From a checkpoint of a small transformer trained on Wikipedia: vocabulary 4311.
Each number is 50 + 10 x the weight over its row's rms, rounded and kept within 0 to 99. Layers, rows and columns count from 0. The size before them is the row's rms in percent of the matrix's.

# up: layer 8 MLP up, 256x128, rms 0.138, rows 25-51, columns 0-127
# down: layer 8 MLP down (transposed), 256x128, rms 0.116, rows 25-51, columns 0-127
up25 098:63 32 71 59 42 59 44 59 35 50 56 37 51 42 64 51 52 55 53 53 37 45 54 49 40 40 52 44 50 42 54 54 48 61 51 45 47 39 29 35 45 41 62 41 55 52 57 52 42 48 56 43 50 54 70 42 46 51 49 45 64 61 53 59 53 42 69 64 54 59 45 52 53 44 40 59 56 38 60 55 63 39 49 38 47 52 30 29 47 31 60 51 46 63 38 43 31 60 34 48 33 50 49 52 57 58 60 59 57 44 44 53 54 50 76 51 27 55 69 38 55 52 35 35 63 54 49 74
down25 092:58 39 45 55 48 45 52 61 47 49 46 51 71 50 55 60 51 54 33 64 34 51 48 36 27 47 44 40 40 63 48 48 59 69 47 36 67 44 34 56 62 35 59 42 50 58 46 42 53 46 54 35 37 45 51 45 52 40 41 56 45 47 63 53 47 46 54 51 44 50 50 46 33 58 59 44 51 53 71 43 56 56 53 40 45 64 47 41 52 41 50 53 48 42 33 35 49 45 51 46 58 29 53 71 36 53 67 27 50 61 55 60 61 66 78 55 27 43 73 56 55 58 48 52 59 46 47 52
up26 107:45 47 26 48 55 47 33 47 52 41 50 52 51 53 65 42 47 50 40 70 57 39 68 45 64 56 59 42 52 44 50 49 43 40 47 64 62 55 62 42 60 67 51 52 40 45 55 39 46 57 56 69 38 37 35 51 60 51 59 48 37 63 43 56 43 44 60 50 37 48 60 58 41 45 42 47 36 61 32 46 55 49 65 38 42 49 50 57 55 46 43 50 36 46 66 47 60 56 51 38 51 68 45 43 28 28 53 61 38 61 36 60 54 38 59 35 76 57 69 60 57 54 60 55 36 58 40 45
down26 117:45 38 47 71 58 52 44 45 51 57 42 52 51 44 50 61 47 57 54 52 49 41 56 45 60 59 33 53 47 37 36 31 59 32 53 60 45 54 58 53 64 48 55 45 41 38 74 45 41 42 57 68 40 62 57 46 61 59 48 45 46 56 54 40 33 32 69 52 48 41 52 59 47 40 50 67 45 41 29 33 61 46 51 44 59 29 58 48 51 49 42 57 50 48 40 47 66 69 36 62 62 46 49 45 49 77 42 57 26 46 48 36 45 38 55 49 53 45 50 45 40 42 54 63 35 38 36 58
up27 097:55 51 35 49 58 57 59 51 43 44 60 52 52 63 71 43 46 80 48 30 45 64 50 48 51 56 30 65 62 61 48 48 39 42 52 46 36 53 53 53 50 54 46 61 54 51 59 36 57 38 40 68 55 40 54 44 49 59 32 48 40 46 44 64 56 28 46 41 38 55 56 37 68 30 35 55 65 55 52 46 50 68 44 55 54 61 66 58 51 45 53 64 71 55 47 60 49 49 66 50 64 62 40 36 54 47 36 52 39 58 57 51 45 25 46 56 48 47 39 42 56 51 38 44 37 61 45 47
down27 092:46 57 47 43 46 35 36 45 38 41 40 62 54 60 40 43 63 59 43 66 52 53 57 44 64 35 40 53 41 50 55 40 54 70 43 64 52 60 41 60 36 36 73 39 37 65 42 58 56 67 45 43 57 52 57 61 44 52 64 40 45 59 50 50 35 36 45 59 56 55 57 43 49 62 32 57 48 38 47 48 53 52 39 51 45 50 45 44 58 66 53 24 34 45 52 39 41 26 42 52 58 43 55 56 58 32 40 37 38 49 29 54 64 47 63 57 46 47 61 44 60 46 47 59 45 66 35 52
up28 105:60 56 51 43 37 45 50 48 59 53 51 63 39 76 54 52 55 44 53 39 65 56 51 47 42 45 28 48 55 38 55 64 65 36 50 63 50 49 30 52 50 50 52 47 40 61 62 57 39 38 49 47 45 43 47 55 39 53 63 27 52 60 52 37 31 46 55 52 45 40 54 66 45 50 59 35 43 39 37 50 63 31 47 30 53 56 38 42 38 62 61 53 39 58 60 54 62 56 51 35 38 44 46 40 53 53 41 45 40 25 45 45 44 55 52 40 45 38 54 41 62 59 36 36 43 61 48 78
down28 099:47 60 52 43 58 55 52 78 57 58 52 55 56 49 55 59 55 39 60 66 57 61 59 47 48 44 72 71 37 51 31 41 50 58 38 53 56 49 66 52 32 52 55 46 66 47 51 31 53 51 57 44 50 38 33 48 36 43 59 40 54 44 50 56 38 42 51 48 51 46 37 68 51 51 51 57 44 41 57 39 44 34 62 45 45 59 39 75 39 31 30 56 38 60 41 46 34 65 56 62 33 47 57 46 52 32 43 54 57 64 48 53 58 41 37 53 49 49 48 54 29 48 65 46 60 58 51 56
up29 099:33 51 48 66 52 58 63 60 50 40 55 54 60 59 64 42 42 39 54 49 42 48 50 60 57 57 52 48 41 38 54 39 52 36 63 39 46 37 30 50 52 56 55 50 43 38 46 56 36 42 41 40 52 52 55 58 46 79 45 57 57 28 47 64 53 53 42 45 52 51 43 56 62 61 55 50 41 63 46 60 54 55 46 35 41 23 34 48 47 63 64 65 67 59 57 42 66 44 64 63 51 45 60 40 50 34 32 65 52 63 45 29 42 51 57 53 59 71 46 50 51 42 35 58 43 58 58 45
down29 100:45 53 58 62 42 47 41 57 44 67 55 40 52 53 55 39 71 44 50 49 42 46 68 33 59 45 39 51 70 60 42 66 51 56 52 56 57 56 64 42 51 46 53 40 55 30 44 48 62 52 57 50 60 54 39 56 42 66 71 45 53 51 57 50 47 39 49 48 56 38 46 45 49 44 60 46 48 38 54 37 43 47 64 71 39 51 31 70 57 48 43 41 57 31 29 46 38 55 63 44 46 45 59 81 37 43 56 49 52 42 43 55 55 58 26 36 59 58 50 49 56 38 74 54 41 56 40 48
up30 103:47 60 66 58 52 44 59 53 38 55 39 58 40 54 56 57 47 42 29 56 51 41 52 46 39 43 47 44 61 44 45 47 49 43 56 61 54 37 39 62 53 46 27 44 37 47 63 47 33 35 47 54 65 51 43 45 38 69 45 75 62 54 60 40 49 38 44 52 56 58 57 47 69 42 48 48 62 52 70 44 52 44 72 35 41 51 43 55 63 31 53 73 43 56 38 57 63 48 48 25 53 46 53 44 46 53 46 57 47 78 50 55 64 41 56 60 51 43 50 50 44 52 39 41 55 60 59 32
down30 111:57 60 52 46 57 44 50 41 42 44 52 44 56 45 46 44 38 61 46 56 58 57 44 42 53 43 55 44 59 51 38 61 45 28 57 35 62 55 42 66 60 51 35 69 57 39 38 55 60 54 54 43 73 59 59 31 61 53 60 53 31 38 52 49 68 46 39 35 47 31 61 55 73 69 63 53 54 47 47 38 54 56 60 46 48 62 59 48 38 49 51 50 40 63 55 39 29 43 57 46 35 48 46 35 46 42 42 52 47 47 51 35 63 49 35 51 76 48 61 54 37 60 37 54 61 57 65 53
up31 094:59 53 62 51 46 65 57 50 49 68 51 49 45 49 43 36 28 51 53 47 54 46 40 59 54 55 53 47 49 46 57 40 34 42 48 34 71 56 33 53 57 40 38 44 57 62 59 49 64 61 60 53 49 56 51 60 65 58 54 49 57 46 73 64 48 28 53 52 50 50 58 56 26 48 52 48 50 55 62 65 56 40 64 43 52 68 27 54 51 59 46 57 42 47 50 42 17 51 41 52 41 57 46 38 27 38 41 51 62 52 52 42 64 51 56 38 64 57 32 38 57 44 45 61 47 59 61 49
down31 099:55 62 61 41 48 42 66 29 28 40 53 61 60 47 48 47 46 53 30 49 44 49 38 46 46 46 41 38 53 53 50 66 54 46 33 38 38 38 51 59 57 48 66 59 47 68 41 56 60 30 51 41 49 53 48 46 50 59 43 47 29 62 39 50 29 31 63 67 53 45 35 45 46 51 53 44 67 58 41 63 44 68 52 54 56 47 52 39 49 23 62 50 51 35 58 47 34 48 51 58 49 43 51 59 44 38 30 48 31 46 59 68 46 46 58 55 52 51 65 37 41 51 47 44 60 50 41 56
up32 100:59 45 73 37 31 55 46 59 48 52 42 45 57 55 58 38 47 50 58 56 62 60 42 38 72 75 68 50 50 40 45 46 31 62 39 60 71 53 42 39 37 58 47 58 49 57 54 55 53 36 26 48 48 50 48 59 55 51 48 54 47 18 35 49 34 53 61 52 49 50 50 34 69 46 57 47 42 58 41 68 70 47 64 59 45 36 44 58 57 51 50 49 60 59 45 47 45 48 48 57 57 47 45 46 45 57 31 67 53 46 55 36 62 61 55 55 38 58 43 63 50 51 45 47 40 53 62 50
down32 097:36 28 56 51 55 50 42 34 51 59 65 51 53 52 39 58 35 44 56 59 55 40 53 54 47 59 37 49 63 33 49 54 52 55 52 69 48 45 66 42 48 60 49 40 54 67 54 59 55 58 55 67 39 55 52 48 69 55 55 61 46 50 49 56 52 48 55 48 51 48 52 48 55 43 49 57 50 38 37 47 61 60 34 62 53 44 46 30 47 33 59 54 62 41 33 39 34 43 55 41 59 57 60 34 41 57 48 76 46 36 47 58 58 33 53 41 45 63 51 33 42 32 27 48 64 50 36 74
up33 110:51 31 48 40 49 61 45 54 32 52 36 30 51 52 56 29 33 74 52 46 56 59 51 55 50 70 66 42 49 48 51 42 45 43 62 49 52 53 59 40 45 61 56 58 66 52 60 71 49 51 56 50 37 74 45 61 54 47 50 55 56 53 57 52 44 47 70 62 43 55 46 39 55 56 44 62 55 36 50 51 54 39 34 55 64 52 50 36 42 40 58 52 40 38 51 60 38 51 44 45 32 58 48 41 45 55 41 52 34 43 46 63 47 72 51 46 47 51 45 75 54 35 45 64 46 63 70 64
down33 105:53 40 52 48 53 28 47 43 63 73 23 36 54 70 51 52 47 39 65 71 53 49 54 46 48 40 62 42 39 52 50 44 35 42 51 45 44 57 43 64 48 67 35 63 51 59 33 54 65 69 56 64 45 60 56 46 34 43 37 35 55 51 47 37 51 67 46 52 37 56 59 47 48 44 40 47 59 45 43 49 48 41 49 67 30 60 55 51 45 56 58 56 49 55 44 53 51 66 46 52 51 50 40 50 39 40 23 43 55 50 54 46 70 54 55 49 62 31 40 49 56 34 40 42 45 40 54 58
up34 093:48 35 42 65 49 44 43 57 49 49 51 40 44 45 55 33 42 48 44 44 43 45 49 51 58 46 65 49 46 54 44 46 34 46 47 48 37 57 45 33 41 52 64 44 46 60 52 75 51 35 51 48 50 41 44 55 73 60 64 65 53 71 52 35 42 34 30 58 51 32 40 50 70 38 58 69 63 35 50 39 54 52 38 54 34 45 41 53 47 34 70 46 34 48 66 49 52 60 40 38 49 40 42 59 49 51 58 57 51 38 62 42 57 65 52 52 61 54 32 61 38 68 53 50 44 60 42 57
down34 084:46 55 39 38 53 54 46 35 66 43 76 49 52 57 41 50 60 40 64 53 55 47 38 58 41 42 49 54 31 51 59 48 33 40 56 49 55 46 53 66 53 52 75 32 59 54 49 35 59 46 52 55 51 53 52 76 33 49 53 40 50 58 47 48 45 66 45 42 51 44 63 49 64 53 34 46 40 56 30 62 44 66 47 45 42 63 65 28 54 71 54 42 49 46 48 54 39 41 55 61 49 27 39 56 37 54 50 54 42 41 49 52 55 49 51 49 45 66 38 41 54 63 46 51 63 52 74 39
up35 106:50 42 52 50 34 59 50 40 55 45 66 45 48 62 59 53 25 56 52 53 52 59 50 62 44 54 71 65 46 40 65 58 42 52 40 39 29 63 37 46 36 63 46 63 57 53 60 46 34 43 46 50 35 45 53 66 42 56 62 65 36 58 54 33 40 75 39 38 59 50 38 51 41 46 60 52 37 32 51 55 55 47 60 53 65 43 43 61 42 57 49 73 49 40 64 52 67 48 60 58 53 51 63 53 49 46 63 55 38 55 32 43 55 43 42 37 63 48 50 62 47 47 53 50 51 31 56 49
down35 111:45 43 55 51 35 51 52 55 28 52 36 42 43 47 43 37 56 58 42 59 51 62 53 63 48 35 53 37 49 57 53 36 57 55 50 52 43 47 50 51 56 39 55 63 61 55 32 47 44 60 46 56 50 50 61 42 54 37 31 50 49 48 35 45 46 51 70 60 66 62 37 52 54 60 45 59 49 60 37 59 37 41 32 43 64 66 60 57 50 60 64 50 44 50 42 61 56 58 47 63 50 48 41 62 59 79 44 35 70 48 65 50 43 32 33 54 46 54 75 66 54 57 44 49 51 42 75 49
up36 104:52 32 46 52 43 46 52 64 76 44 44 36 51 46 50 54 49 58 34 61 64 64 37 41 40 45 58 76 50 48 75 47 55 63 57 50 43 58 56 53 43 45 47 72 54 46 47 39 51 37 60 42 44 53 51 37 61 46 41 53 63 38 58 42 49 61 58 53 48 54 29 25 56 39 47 50 39 58 72 45 52 47 36 43 50 47 43 36 34 38 49 56 57 52 46 47 52 63 31 70 57 61 45 52 46 48 47 68 56 36 49 56 53 39 36 55 44 54 48 69 40 56 68 44 45 47 47 60
down36 090:21 42 47 55 60 47 66 53 34 60 37 54 50 61 58 54 39 58 60 59 53 59 57 59 45 53 38 40 42 55 46 42 46 60 51 45 54 63 27 42 45 44 48 71 71 49 63 31 44 63 53 43 55 59 51 51 54 48 79 39 51 52 31 57 39 48 48 54 43 54 55 45 34 58 62 53 55 47 49 40 70 44 27 61 44 44 71 60 55 57 54 64 54 51 47 49 52 68 58 66 51 55 48 51 52 58 53 59 63 60 60 43 56 58 48 42 33 43 56 63 59 65 48 48 63 58 42 60
up37 107:39 55 41 58 08 47 30 48 42 44 63 55 41 34 52 56 60 71 40 50 55 61 46 44 48 43 59 57 47 50 61 43 48 47 31 47 44 39 40 31 40 61 55 49 45 53 49 56 51 54 57 68 49 42 55 30 59 50 50 62 46 49 54 49 38 47 51 61 42 47 39 46 59 50 53 52 52 54 53 70 69 52 42 40 49 33 48 36 66 30 56 54 60 45 46 52 57 37 46 46 41 50 73 49 61 48 45 38 49 37 52 63 34 46 62 65 42 45 52 54 53 66 49 65 37 55 37 54
down37 115:60 42 44 52 37 50 52 62 33 57 40 68 38 48 80 70 56 61 47 50 48 30 48 65 46 42 53 57 59 55 59 54 69 30 45 55 59 47 41 58 45 45 51 52 58 54 53 45 41 66 57 52 60 63 56 36 42 58 54 60 59 48 54 58 56 46 50 55 54 46 41 55 51 32 46 51 53 50 39 39 43 60 40 39 36 27 58 42 55 57 49 39 52 39 50 51 61 47 39 66 41 39 44 32 60 77 50 54 60 49 84 63 47 65 53 42 56 49 45 51 52 37 51 49 47 62 46 54
up38 095:46 48 42 51 31 47 51 48 55 47 56 41 52 52 53 81 44 47 69 47 48 34 46 49 37 43 54 47 36 44 46 58 65 47 59 52 59 30 47 55 50 60 56 51 53 51 31 54 42 56 58 40 57 53 43 59 31 59 52 49 51 56 52 46 41 44 46 56 60 37 56 60 44 44 64 47 49 32 47 51 34 53 63 38 55 64 37 56 38 47 62 69 61 35 48 32 52 57 60 49 44 42 65 49 46 43 69 53 67 49 56 60 59 25 65 52 59 38 53 61 51 65 60 34 48 33 25 44
down38 094:51 48 50 47 52 63 44 56 47 31 52 38 51 54 41 38 48 55 47 59 57 53 56 49 43 51 45 62 63 44 64 69 49 52 47 40 52 29 55 52 55 42 53 61 42 58 64 72 46 63 33 46 29 45 58 56 64 44 42 45 48 38 64 32 37 30 41 64 46 64 46 33 49 40 55 50 36 41 40 34 58 51 49 43 34 51 48 36 45 48 47 43 67 37 59 58 42 61 56 60 52 45 47 43 54 35 53 39 62 63 22 53 64 47 48 54 55 54 66 66 68 45 56 58 55 30 52 56
up39 092:28 58 62 41 42 44 48 48 38 55 47 59 52 55 53 45 58 66 46 42 40 60 40 59 63 53 63 43 52 48 65 35 48 56 62 42 61 31 40 42 70 42 39 52 52 46 49 50 44 47 51 62 52 47 53 48 56 60 46 59 37 36 44 46 50 41 54 58 53 63 44 32 42 41 53 37 54 67 41 45 70 56 60 44 36 49 58 49 33 34 56 48 61 62 39 58 35 49 48 26 47 45 42 55 66 47 48 49 50 53 53 70 65 19 55 53 48 58 53 49 75 34 63 53 55 64 41 51
down39 091:58 60 45 55 66 55 59 47 39 42 42 55 62 45 55 44 58 36 51 66 61 50 30 60 48 60 43 54 53 49 55 56 46 70 61 48 54 59 43 66 49 46 50 47 57 36 58 42 45 47 46 50 62 67 34 65 36 74 58 43 20 65 40 52 49 42 67 46 56 42 54 53 59 64 29 64 46 42 55 56 68 50 40 33 47 43 44 43 45 40 54 47 51 64 40 43 40 41 51 61 49 62 32 55 68 58 30 61 55 50 40 55 47 46 48 53 67 62 34 59 55 54 58 43 53 42 52 43
up40 103:41 66 29 62 44 54 38 52 53 49 51 66 55 51 39 60 53 57 50 56 50 54 58 26 46 46 52 41 60 40 45 48 44 48 61 44 48 50 55 50 49 63 42 52 55 48 40 41 62 43 58 45 40 56 58 64 54 54 38 51 40 53 44 38 54 58 54 51 43 54 50 31 51 55 69 44 54 54 43 59 52 61 55 53 47 72 55 39 62 50 41 73 50 27 47 81 68 42 61 39 36 66 42 22 47 59 46 69 56 53 61 53 47 59 63 59 70 41 40 45 51 54 48 31 51 49 47 63
down40 102:46 52 43 41 61 54 33 34 38 32 56 45 57 45 50 57 63 58 41 59 46 34 41 57 42 59 63 56 51 39 65 40 57 41 59 59 66 46 44 46 46 44 44 44 65 46 35 53 45 54 46 56 64 60 55 57 52 46 65 49 39 53 44 56 44 49 49 45 60 54 35 53 56 49 59 54 59 45 46 34 39 65 22 62 40 56 60 56 65 50 22 50 36 53 30 70 50 43 51 59 47 61 50 56 53 42 48 48 70 52 53 53 56 48 48 27 42 45 65 45 41 64 63 24 49 65 48 61
up41 101:51 39 31 35 54 55 47 67 55 57 49 36 51 69 55 52 47 43 24 56 48 52 78 59 58 56 53 52 48 59 40 42 56 40 38 53 47 42 59 56 37 35 56 40 42 42 50 64 70 54 52 45 66 59 52 50 62 56 73 48 53 41 43 58 68 44 63 63 52 40 59 49 50 49 46 42 44 39 32 41 59 44 55 49 44 33 57 64 45 55 56 55 55 53 58 47 48 42 73 56 40 54 53 54 43 42 59 47 53 53 74 48 62 57 32 46 23 40 48 51 56 67 54 64 44 42 49 54
down41 101:44 52 48 52 55 39 39 64 49 42 61 59 31 64 35 49 44 50 55 60 56 63 58 56 42 64 62 46 65 45 35 55 54 49 67 38 52 65 63 68 59 36 46 59 60 36 65 54 61 51 47 58 34 45 58 47 66 61 58 54 42 42 43 46 50 43 64 63 51 42 45 52 45 45 53 46 47 35 24 53 47 48 42 42 56 50 65 50 38 51 56 58 48 52 38 50 50 63 42 48 36 37 65 57 61 63 38 35 48 65 55 27 64 45 32 56 38 45 60 27 53 44 47 56 51 54 59 69
up42 093:38 50 37 67 46 47 43 37 49 46 51 47 37 43 51 49 58 46 52 52 45 52 67 66 35 51 48 53 52 62 25 48 69 43 57 65 52 57 50 41 37 55 44 42 40 48 35 59 40 41 43 45 66 56 43 40 41 60 21 40 64 54 28 64 39 40 57 53 56 59 36 48 47 47 51 66 69 55 52 62 63 62 67 50 55 57 60 53 45 57 44 51 52 42 43 42 51 50 38 46 57 42 36 55 31 40 55 74 57 58 55 65 45 46 49 45 59 31 41 52 37 44 65 38 40 48 58 51
down42 091:61 49 33 58 43 48 45 59 62 70 42 58 50 48 65 39 57 50 49 43 57 25 43 42 40 53 58 66 39 58 70 42 58 65 30 40 24 40 49 42 61 48 54 47 29 61 40 50 63 36 54 47 57 57 49 66 60 53 47 53 53 54 59 61 54 57 48 63 34 43 42 46 48 49 38 41 56 50 42 37 56 27 60 61 45 39 56 52 39 56 38 52 73 60 49 44 55 58 58 54 58 41 57 51 48 47 63 41 30 55 57 34 57 45 30 61 57 66 47 55 55 51 54 48 49 48 39 56
up43 104:51 49 35 34 63 63 50 56 53 50 50 49 42 55 47 52 45 29 52 48 42 43 56 51 50 56 51 42 43 29 35 50 55 44 41 67 48 71 45 39 54 59 52 57 50 66 57 45 37 34 51 36 57 53 52 51 45 40 43 56 60 59 67 66 59 47 48 62 62 35 39 49 44 53 56 63 26 33 62 56 43 53 51 43 58 58 25 27 62 58 70 43 56 48 68 57 55 62 58 55 39 52 32 76 45 51 43 55 59 36 52 61 43 45 48 60 48 45 43 56 60 61 54 40 59 50 61 57
down43 093:46 32 72 59 49 48 38 34 52 45 56 62 51 50 45 62 61 56 36 72 44 44 44 61 65 68 46 45 72 44 52 26 42 67 36 54 56 36 32 51 76 36 57 54 46 59 48 69 59 44 41 43 49 55 31 46 43 64 66 49 58 61 34 52 66 32 50 56 41 37 48 39 50 53 45 47 52 41 49 59 58 61 51 60 40 53 56 62 71 59 55 48 41 50 46 44 43 47 62 54 47 30 52 43 49 47 48 51 50 58 42 54 64 56 46 59 43 46 55 39 46 42 38 55 45 46 64 51
up44 100:54 40 49 48 46 42 41 41 48 53 60 45 37 42 50 40 60 44 32 50 50 59 48 62 58 57 67 54 48 41 57 45 44 53 66 48 32 60 34 44 45 52 48 46 39 39 58 46 56 36 50 61 46 68 58 42 49 66 49 45 57 56 54 47 57 68 65 41 54 60 81 49 34 49 52 53 50 46 72 59 45 41 57 49 48 34 38 54 59 44 46 41 52 50 55 41 53 45 28 44 41 72 66 45 50 48 47 74 53 53 28 37 37 63 47 58 45 53 35 38 54 53 36 46 34 38 58 28
down44 087:47 42 50 59 48 55 47 60 36 50 47 56 29 57 49 45 36 75 43 49 45 49 40 53 52 60 45 50 44 56 53 44 35 67 33 41 70 51 52 56 53 62 59 63 44 63 29 48 58 67 35 53 59 46 36 56 46 42 39 49 43 53 54 56 59 52 68 63 42 52 53 50 44 51 50 51 54 46 43 51 36 65 54 54 31 57 33 57 53 49 57 59 64 57 47 47 75 57 50 66 51 43 54 38 49 87 46 52 44 43 39 49 27 48 41 50 38 37 43 63 54 50 50 39 66 53 37 49
up45 096:32 60 66 34 57 40 60 50 48 59 50 40 28 66 44 32 48 55 44 58 53 60 62 55 50 59 49 57 58 63 57 55 28 51 54 53 60 59 52 76 24 56 45 56 31 50 52 37 66 25 40 54 47 54 57 53 44 57 54 34 40 53 50 41 24 41 47 55 47 49 44 29 40 49 45 51 45 53 59 37 45 49 52 40 56 40 59 55 34 66 54 59 48 63 56 61 51 51 65 50 52 51 54 51 45 41 49 24 52 45 49 51 63 61 59 48 55 52 63 47 56 69 47 44 48 42 42 52
down45 104:39 55 74 45 37 67 51 40 63 47 42 33 58 50 61 51 57 47 52 51 41 47 39 57 49 48 58 42 48 60 55 46 65 49 30 38 56 51 43 47 60 57 68 51 58 46 64 46 38 23 51 58 39 34 43 39 60 58 53 53 29 71 76 48 45 42 57 63 59 50 41 60 43 55 41 54 52 43 32 38 52 62 43 71 62 36 46 46 64 49 53 48 49 62 72 48 53 46 53 40 63 33 37 52 48 53 66 48 52 44 50 43 48 59 60 42 37 57 42 54 67 57 47 45 53 44 43 51
up46 100:50 62 39 47 61 44 50 42 43 40 36 56 61 57 32 50 58 66 57 52 49 62 74 58 17 36 40 57 53 49 42 44 68 51 51 69 42 41 53 57 30 54 48 55 58 52 49 50 70 49 50 49 58 54 52 45 47 59 38 41 61 67 45 62 44 41 62 57 55 32 41 53 57 59 47 52 43 37 69 43 45 54 66 56 58 59 49 41 32 52 63 78 42 55 50 59 59 42 47 56 58 55 25 51 38 60 41 62 43 44 60 37 54 55 40 55 45 54 44 48 51 45 51 39 44 37 58 55
down46 090:40 66 59 71 58 46 27 27 51 41 45 45 46 55 49 66 59 57 54 41 63 56 53 44 40 45 51 66 52 62 45 44 43 32 50 49 43 40 53 41 40 43 51 66 51 63 45 63 67 42 60 45 34 51 52 62 52 41 56 54 37 50 48 65 54 63 51 47 32 50 53 40 45 47 54 37 60 63 51 50 58 53 49 63 42 56 43 44 48 52 54 42 59 35 68 56 50 45 53 65 30 37 49 56 43 43 40 45 85 30 42 54 59 31 38 37 40 51 47 56 49 42 61 40 41 55 62 47
up47 094:56 52 48 46 42 48 51 49 43 54 71 46 40 56 47 39 32 53 50 51 51 54 67 75 54 48 46 36 50 43 46 53 56 48 34 48 59 57 53 33 42 40 64 56 32 56 50 42 51 59 53 45 62 56 47 50 22 64 67 46 53 51 50 64 36 47 53 57 72 56 42 55 42 67 51 81 45 44 44 60 35 48 66 28 57 66 54 54 50 50 49 58 50 47 41 43 54 44 49 29 55 34 47 50 40 51 57 42 36 53 66 47 42 53 37 41 58 39 59 44 65 49 29 38 39 52 47 59
down47 086:58 52 54 44 50 47 42 39 40 45 52 41 40 53 60 53 49 66 35 43 49 53 49 60 62 40 49 49 51 45 46 48 63 56 65 49 55 46 56 41 65 26 41 51 69 49 48 63 42 62 33 57 38 54 36 43 56 43 59 54 56 59 54 50 68 68 65 53 64 59 40 47 34 34 43 41 46 40 58 15 59 58 62 60 48 50 50 53 44 55 51 44 54 42 54 25 42 34 48 56 51 69 34 52 58 54 51 40 58 66 52 72 51 44 54 49 31 38 48 37 55 70 51 42 46 55 53 52
up48 101:57 54 62 32 51 48 41 55 61 49 54 40 49 38 63 39 40 59 53 48 48 40 37 47 62 42 55 54 35 62 52 73 46 53 50 47 46 60 68 54 44 47 43 72 48 41 52 56 42 57 48 52 51 47 27 49 33 41 71 54 42 37 47 44 30 54 45 53 41 62 44 47 51 54 41 61 60 59 46 47 61 50 56 43 38 54 43 72 45 54 51 40 46 52 54 58 48 48 47 37 52 65 61 49 60 58 55 40 37 65 55 69 50 57 58 42 49 26 59 79 56 80 44 44 56 45 38 47
down48 091:53 47 33 62 53 53 45 27 68 42 34 47 46 57 67 55 55 69 60 53 41 48 60 57 34 50 45 63 58 68 58 50 42 47 45 43 50 60 53 50 63 52 34 41 48 61 48 55 38 39 65 63 60 23 53 39 45 50 52 58 37 54 43 72 47 63 32 43 50 69 36 57 63 65 46 50 54 57 47 41 59 58 44 51 37 52 34 37 60 50 52 48 41 52 41 34 28 74 64 53 48 45 48 54 69 54 66 47 69 58 49 42 53 50 50 41 43 47 44 46 43 50 56 54 47 48 53 48
up49 106:38 59 54 38 60 60 30 49 54 74 52 58 53 43 44 51 56 51 53 48 42 50 46 53 28 48 54 52 51 60 46 54 28 44 51 52 67 69 33 47 50 52 50 59 49 48 54 28 59 48 47 48 66 32 45 47 43 44 44 62 33 51 67 45 52 44 45 65 59 56 30 40 47 49 63 60 44 63 61 58 39 72 57 32 65 62 53 44 35 61 26 58 59 46 65 54 41 44 60 48 59 36 51 47 52 50 36 51 41 45 45 40 47 54 70 59 55 47 53 45 72 56 40 57 50 54 62 52
down49 108:52 64 35 54 50 45 51 58 55 59 33 43 48 51 52 49 60 43 46 51 41 67 44 59 54 52 43 52 36 51 60 37 52 45 49 49 31 70 46 62 44 66 57 67 44 44 54 61 56 40 35 37 44 51 63 57 63 59 33 51 54 39 57 33 73 60 48 50 61 44 51 44 57 32 49 54 45 38 44 42 49 59 62 51 55 34 59 64 64 38 48 63 72 47 39 47 50 71 57 46 67 69 26 32 51 57 52 49 59 56 49 55 38 59 50 55 47 45 40 37 42 39 47 34 42 50 63 45
up50 097:48 38 44 46 62 69 53 50 69 67 52 25 53 60 39 39 34 52 42 42 57 50 49 30 60 62 43 57 43 27 53 61 56 44 46 56 57 72 65 48 38 51 56 70 36 43 61 59 46 43 56 38 29 57 50 48 65 53 57 40 41 52 46 65 57 41 66 34 65 60 34 55 46 49 42 58 64 55 57 50 40 66 45 52 31 44 63 53 43 43 38 56 48 46 56 52 58 48 46 45 57 66 52 38 45 67 49 53 44 61 50 53 46 56 44 54 59 61 59 72 49 60 61 50 53 44 62 53
down50 097:46 35 49 33 40 33 59 53 53 60 44 63 59 48 57 40 62 51 56 57 32 48 59 71 31 44 69 44 62 58 58 35 52 46 46 49 63 60 51 53 66 56 35 54 48 58 35 53 34 41 45 39 61 38 50 49 43 53 56 55 67 48 46 25 58 67 57 54 49 47 46 55 64 70 39 47 46 50 33 64 46 47 63 58 46 44 40 59 59 36 45 53 42 65 46 50 45 51 62 38 36 68 49 40 51 65 69 50 54 44 41 42 44 60 59 55 43 65 66 51 36 46 42 42 49 44 54 33
up51 107:40 50 43 63 62 42 54 69 52 56 37 39 65 48 72 37 49 51 62 59 47 52 48 61 38 50 42 40 51 34 42 70 50 41 38 34 51 48 37 52 51 52 49 61 42 44 50 61 55 50 56 45 40 31 49 49 36 47 45 51 38 44 56 48 64 39 35 51 46 40 54 46 41 48 47 50 56 38 54 46 63 59 50 47 52 42 56 35 56 63 65 56 67 43 50 71 58 53 33 56 36 44 53 54 54 60 43 49 41 55 48 74 64 57 45 47 44 42 34 52 67 69 30 47 72 23 53 45
down51 115:64 60 69 49 38 46 48 32 47 71 38 55 62 49 59 36 65 45 48 28 30 70 52 56 38 54 37 47 56 54 31 62 53 58 46 55 57 68 45 47 49 55 50 46 44 56 58 66 67 26 59 49 38 37 63 54 55 43 49 61 26 39 56 57 56 50 45 40 63 36 57 60 49 49 47 56 54 44 52 52 44 50 58 55 67 46 47 63 65 56 62 45 54 56 62 33 67 52 49 50 49 56 66 57 54 40 39 42 50 51 48 56 28 39 56 65 51 58 48 51 38 55 55 60 38 45 57 51